From a checkpoint of a small transformer trained on Wikipedia: 2.75M parameters, no biases in attention or MLP.
Each number is 200 + 40 x the weight over the matrix's rms, rounded and kept within 0 to 999. Layers, rows and columns count from 0.

# layer 6 MLP down (transposed), 320x128, rms 0.227, rows 84-92, columns 0-127
205,187,190,185,204,161,182,189,184,162,228,175,181,240,169,153,177,196,178,195,186,148,141,191,201,139,136,188,216,215,146,158,159,217,182,157,212,209,232,155,176,240,172,288,245,178,200,159,142,135,261,169,169,265,242,191,182,213,192,196,208,141,142,227,194,151,130,198,145,150,229,230,168,227,212,233,128,206,231,256,209,147,191,193,161,206,186,204,201,181,131,224,193,232,110,153,172,189,134,269,152,202,210,204,247,177,210,214,149,240,229,192,224,184,205,241,166,179,180,240,197,167,211,251,198,157,233,168
181,103,185,197,156,179,205,173,179,225,242,150,197,144,243,177,246,257,160,133,166,237,208,178,207,177,156,180,160,228,163,217,232,156,259,212,272,268,290,223,173,196,175,186,193,170,184,193,230,214,145,167,229,186,192,199,194,170,226,210,200,262,241,221,183,237,184,151,240,195,148,205,173,199,229,200,196,169,254,227,213,99,195,215,184,171,220,190,164,216,166,189,167,303,194,146,245,181,182,270,134,172,181,172,181,116,227,163,194,141,271,226,302,257,258,166,220,218,251,207,214,216,203,171,228,188,163,191
226,137,211,174,186,254,147,153,185,195,205,153,225,194,210,157,116,169,138,186,222,179,216,195,129,242,213,220,181,214,169,239,177,273,218,208,227,215,139,214,236,187,190,184,248,247,103,206,176,173,250,213,206,230,220,151,257,178,249,195,306,254,149,179,155,177,171,164,177,170,171,196,130,197,222,194,132,199,209,222,145,279,186,202,252,266,191,180,200,154,190,186,244,190,212,186,167,212,209,213,227,236,188,188,257,160,198,173,173,156,180,224,232,145,153,246,185,219,176,159,157,199,173,188,232,209,163,185
216,127,254,190,192,141,181,199,232,246,195,77,189,134,229,234,106,167,187,180,246,235,184,127,180,149,221,248,162,203,205,267,190,197,247,174,207,211,307,208,192,158,141,215,264,214,208,199,200,241,193,247,200,240,184,245,190,252,244,135,199,187,128,230,238,203,138,70,267,152,325,133,195,149,221,203,170,259,231,156,98,200,183,192,213,192,280,211,286,150,177,228,199,236,263,227,289,164,141,213,271,204,206,227,175,186,220,219,213,148,197,198,141,262,202,216,174,234,209,262,151,195,207,244,221,261,173,222
207,193,169,200,148,264,245,232,94,261,177,183,181,169,192,168,246,227,122,206,200,156,190,172,187,233,167,183,173,150,202,162,178,127,139,130,264,139,226,216,267,207,191,192,257,243,215,156,283,197,167,228,216,163,257,181,169,220,127,225,212,120,218,243,197,209,171,234,188,194,150,159,164,177,305,177,229,169,247,174,183,188,182,196,181,175,182,163,152,257,189,155,170,154,186,198,171,215,220,230,237,286,197,241,191,190,276,231,201,226,249,128,193,203,285,214,285,204,153,204,241,256,170,137,148,248,155,290
183,95,211,177,130,177,120,175,135,173,173,213,158,183,209,183,204,206,204,230,199,216,200,156,263,225,231,191,201,202,269,219,233,184,177,216,245,175,234,122,160,230,159,193,175,186,235,147,241,230,247,194,263,174,180,205,223,66,121,165,209,149,213,226,214,231,203,225,230,173,133,251,131,199,235,264,157,204,158,251,251,209,220,240,202,186,207,179,147,217,224,222,172,229,163,104,237,202,150,239,224,175,170,236,232,197,192,247,226,220,189,140,195,116,174,257,215,221,183,239,152,141,172,172,198,214,197,188
207,187,192,218,177,165,175,163,188,175,154,217,192,217,263,167,131,193,253,237,181,218,230,112,225,194,248,196,251,235,135,188,188,160,253,153,249,135,178,231,162,203,226,190,214,123,167,155,72,194,158,154,300,232,210,195,249,239,147,198,262,227,204,187,199,201,146,207,202,190,171,190,307,250,185,182,189,208,170,201,172,233,193,271,146,238,194,174,121,162,236,213,197,280,165,127,147,187,215,148,148,173,137,173,214,158,273,211,212,165,232,228,249,139,224,245,175,257,216,258,214,178,152,223,178,256,124,192
164,255,207,247,231,240,289,150,240,212,202,215,159,200,164,231,255,192,221,236,145,192,221,175,199,250,196,156,178,206,241,240,193,228,175,272,202,163,152,276,173,224,207,172,168,221,229,160,213,223,207,133,195,220,212,187,218,234,207,139,188,181,163,193,168,148,187,163,255,181,230,203,190,196,179,191,135,207,210,230,280,234,178,218,212,205,210,219,233,252,153,268,187,126,212,161,178,213,230,0,204,191,298,189,138,220,185,158,169,166,162,135,174,165,166,158,155,164,112,208,240,269,224,189,184,218,164,271
197,239,222,187,203,168,205,271,214,218,177,272,216,150,208,209,209,245,240,202,220,222,182,211,167,220,188,183,119,184,187,153,257,265,268,183,243,228,243,142,209,218,185,184,134,173,172,228,184,146,172,208,180,155,208,189,164,160,257,174,228,146,260,206,179,183,250,258,139,158,197,228,176,127,176,178,224,134,201,260,199,169,218,208,213,266,187,245,248,156,199,196,210,158,194,177,214,179,225,187,285,165,262,250,229,217,171,232,224,215,209,274,283,219,210,235,208,192,161,227,184,210,247,211,200,197,174,160
# layer 6 MLP gate, 320x128, rms 0.17, rows 85-93, columns 0-127
227,225,187,185,143,211,179,192,179,167,200,189,225,271,147,203,219,179,190,161,179,220,173,248,174,302,256,227,153,211,195,185,181,211,234,122,182,178,259,166,209,210,224,189,190,186,220,167,194,246,183,170,206,176,171,204,225,217,255,326,216,287,204,181,226,200,197,256,217,185,195,222,212,200,155,123,167,253,154,163,272,217,162,236,206,193,161,73,239,279,158,230,149,182,201,144,206,202,169,218,258,186,205,200,164,223,173,164,151,147,214,172,199,159,167,221,166,191,152,190,196,207,187,242,202,222,188,195
183,215,314,299,200,212,173,184,200,207,175,178,213,196,199,174,151,177,216,197,153,186,190,160,171,162,181,183,222,191,196,151,141,220,218,203,229,209,216,213,208,213,161,207,219,247,244,235,156,194,203,255,167,199,204,166,205,196,201,136,216,247,230,212,194,194,132,220,188,160,196,241,212,127,161,232,180,173,201,186,194,232,184,233,178,164,202,223,142,163,261,225,225,212,272,184,242,197,214,204,114,211,234,151,254,225,151,154,163,274,202,139,256,167,206,195,196,222,179,216,155,171,235,167,162,222,208,243
106,174,217,177,170,155,192,222,225,206,210,225,217,264,209,217,262,221,306,185,240,177,176,230,157,160,256,244,170,164,227,248,223,192,177,143,251,183,192,311,220,186,196,235,229,160,143,282,225,234,217,207,265,141,158,139,183,215,272,199,192,206,285,106,192,150,183,223,228,219,194,229,209,257,150,235,207,237,246,226,163,255,159,171,221,226,213,174,219,121,267,216,176,166,144,226,168,213,192,188,224,254,286,232,163,150,191,188,228,225,221,189,219,262,226,153,222,134,242,205,167,175,236,172,302,172,170,236
208,173,176,167,206,235,207,226,255,192,200,261,195,220,201,257,170,200,245,180,135,191,218,209,205,208,187,207,227,167,218,181,217,210,231,244,189,246,172,179,153,217,248,126,206,142,205,229,151,225,223,182,190,253,161,191,256,195,273,208,167,259,154,186,205,222,223,211,235,159,247,200,220,182,109,301,202,151,218,259,167,205,216,214,237,205,192,214,209,181,198,197,211,212,190,218,179,255,258,110,189,214,164,174,186,184,167,227,214,236,180,229,162,176,128,189,170,196,264,183,155,149,243,220,219,196,254,187
112,134,192,232,187,200,184,216,247,212,202,284,131,242,208,237,196,219,192,148,236,227,279,240,210,211,252,185,230,170,218,211,148,216,200,187,209,277,224,161,202,302,200,237,185,227,165,240,239,177,188,212,181,196,235,183,225,185,194,272,224,163,132,160,203,237,280,292,241,181,124,300,188,166,237,166,234,236,199,217,197,189,214,246,182,229,200,223,157,199,152,243,198,253,264,221,194,197,213,166,196,192,173,242,207,217,179,276,219,122,231,173,114,204,159,171,273,249,228,152,207,98,211,204,137,217,155,129
230,227,197,258,224,238,234,200,243,230,172,165,253,190,146,133,259,151,193,198,178,287,188,224,194,187,219,179,184,173,211,201,153,225,182,187,205,229,183,167,230,212,142,131,169,149,169,180,241,221,328,210,174,159,168,139,243,233,173,277,163,182,194,247,156,192,226,271,167,239,259,166,181,154,212,273,108,168,158,185,160,199,230,249,220,216,223,235,209,245,151,163,151,162,244,231,196,113,243,205,229,212,236,231,178,212,168,197,258,174,263,182,199,220,191,163,180,185,210,260,196,254,261,229,213,267,242,200
173,217,140,239,189,172,248,213,240,227,155,141,219,226,262,174,322,164,234,176,170,203,182,229,198,252,198,158,189,206,169,125,245,243,204,183,179,184,213,225,154,264,189,262,180,190,140,216,119,251,251,207,226,254,176,170,138,174,209,263,227,219,138,216,249,223,147,204,196,222,236,255,171,214,172,223,226,189,214,188,184,214,147,211,196,251,296,164,217,241,227,235,255,216,165,221,172,239,226,226,242,160,226,112,178,256,203,256,284,201,273,205,160,172,250,222,189,263,190,216,154,222,259,190,246,159,205,203
219,247,230,184,193,195,216,249,189,146,174,274,250,240,188,271,217,226,211,168,232,252,165,277,129,201,174,230,245,235,204,289,273,164,218,266,194,218,195,181,231,289,147,165,178,166,174,185,226,156,212,192,209,246,247,150,211,203,130,205,202,161,149,242,133,212,227,216,203,242,294,215,216,203,163,232,225,218,165,240,212,238,178,290,198,196,200,242,172,189,191,74,222,148,164,211,190,235,227,238,213,223,179,196,255,190,92,255,218,251,218,111,160,277,261,232,216,219,187,285,248,212,228,218,235,222,173,202
220,192,150,245,203,143,252,214,133,229,125,211,167,224,196,202,178,162,195,186,242,256,249,230,232,265,198,184,154,175,225,214,311,250,216,181,168,185,185,213,164,198,256,145,136,219,249,245,156,275,218,152,186,189,245,181,181,213,160,276,150,190,194,235,196,175,175,243,233,208,207,199,262,206,221,226,233,210,218,229,161,235,163,150,251,202,178,173,197,129,259,197,218,271,207,211,125,204,241,127,125,209,229,244,248,232,222,224,260,187,227,266,214,228,288,181,237,261,230,207,209,212,257,175,236,214,177,213
# layer 6 MLP up, 320x128, rms 0.171, rows 85-92, columns 0-127
201,183,179,232,180,182,116,232,210,283,216,274,271,198,241,171,227,211,175,151,166,270,243,250,249,217,195,215,117,213,210,196,197,178,201,204,213,227,204,198,98,256,215,244,179,167,222,205,171,218,145,233,206,202,202,209,215,278,179,205,187,199,227,244,261,167,241,176,198,249,190,187,247,192,280,203,198,237,227,183,257,230,161,205,212,206,198,179,267,193,231,191,191,200,160,252,167,218,206,218,200,226,188,127,158,144,125,153,130,228,207,249,246,140,164,277,225,160,198,155,219,214,270,200,199,166,202,207
235,233,237,169,183,261,200,215,153,183,191,245,210,153,169,211,253,150,195,226,182,151,186,219,196,238,174,157,248,181,182,172,198,201,174,196,162,192,166,208,169,233,215,209,115,146,208,209,204,229,225,230,203,203,174,139,182,201,169,171,134,137,220,206,173,168,212,158,194,201,204,196,183,196,152,263,310,194,170,187,209,182,209,139,195,143,219,202,217,170,199,178,180,170,167,189,182,158,147,222,181,174,142,158,256,257,141,215,205,219,178,167,200,151,306,164,189,202,183,163,193,263,249,204,205,173,180,147
187,225,94,193,150,225,227,260,276,173,216,264,205,168,184,204,150,245,217,212,242,188,230,110,187,165,245,177,222,171,209,188,156,209,137,233,162,195,277,171,283,191,159,178,160,216,244,107,185,201,218,128,205,160,190,229,207,129,256,161,186,191,193,166,240,260,152,261,273,208,143,171,193,223,296,216,85,204,223,232,151,183,272,222,197,183,264,210,161,219,189,227,198,153,127,120,211,194,286,166,194,122,179,188,155,201,157,241,167,149,204,249,205,193,175,217,210,175,231,211,53,286,191,205,217,214,237,201
204,199,136,204,220,196,224,214,240,147,248,264,184,221,183,190,198,176,237,247,158,226,126,212,192,206,139,243,161,205,113,199,311,189,222,200,132,229,171,249,150,223,183,195,157,165,191,216,156,243,221,194,126,191,191,215,232,256,187,159,184,212,216,230,209,217,192,188,215,173,178,172,213,220,151,226,250,230,163,247,180,207,216,199,172,130,250,222,210,210,191,197,227,248,227,156,229,234,201,164,127,223,236,171,209,148,140,255,209,158,174,240,136,226,161,281,194,162,266,134,145,194,209,214,232,221,178,216
209,170,196,192,220,154,206,176,219,249,157,211,158,181,280,234,155,198,230,166,205,223,170,158,228,260,251,226,287,148,198,143,208,175,218,187,224,185,248,201,185,242,195,175,236,187,208,208,201,112,204,196,125,221,258,239,208,234,230,217,179,214,99,159,223,283,234,285,133,152,221,187,165,177,250,204,147,196,220,191,179,140,234,222,235,162,200,239,162,251,173,197,176,156,171,186,261,236,195,110,142,214,222,214,231,234,148,231,170,189,169,133,202,191,234,191,150,186,188,195,120,181,199,193,163,182,232,212
184,220,202,167,207,255,225,168,113,223,114,308,203,214,219,165,247,210,272,193,182,273,203,126,171,218,188,150,262,205,211,232,256,188,227,208,231,210,120,196,127,241,187,163,243,219,241,162,147,196,212,194,273,224,173,188,117,185,148,194,271,199,210,159,140,171,195,100,184,155,193,203,200,219,232,275,250,156,204,271,260,227,217,235,200,134,227,179,182,126,232,193,247,215,180,213,165,143,152,216,212,227,183,161,187,180,259,190,241,182,121,174,233,267,149,196,239,220,161,241,184,291,121,232,223,237,291,199
281,203,255,261,195,212,270,242,235,181,200,244,176,130,183,190,232,159,223,133,196,135,140,199,197,113,278,300,170,268,190,155,201,242,205,256,233,141,211,159,238,213,192,220,204,227,178,240,178,182,168,207,160,218,174,176,185,115,200,191,189,215,130,245,269,210,219,226,178,218,191,223,194,240,124,157,222,227,236,181,167,190,231,212,166,159,99,267,185,217,205,201,192,131,212,164,171,182,164,163,168,180,160,142,218,173,180,224,177,165,205,192,139,94,146,259,255,171,205,178,231,239,219,114,180,256,312,220
157,190,285,203,266,171,201,191,177,223,250,280,216,155,207,206,192,123,197,170,273,264,148,155,215,183,172,223,206,213,180,180,209,172,234,191,165,180,195,201,128,208,208,198,198,158,196,189,230,184,252,195,173,218,209,230,181,177,200,182,274,171,142,177,181,214,221,189,182,219,259,168,201,240,166,207,224,176,212,163,214,237,248,243,240,179,208,288,201,220,168,109,188,149,167,249,171,204,158,199,199,240,175,136,151,253,195,217,133,148,203,130,203,198,154,220,182,219,204,133,243,271,192,235,119,269,206,254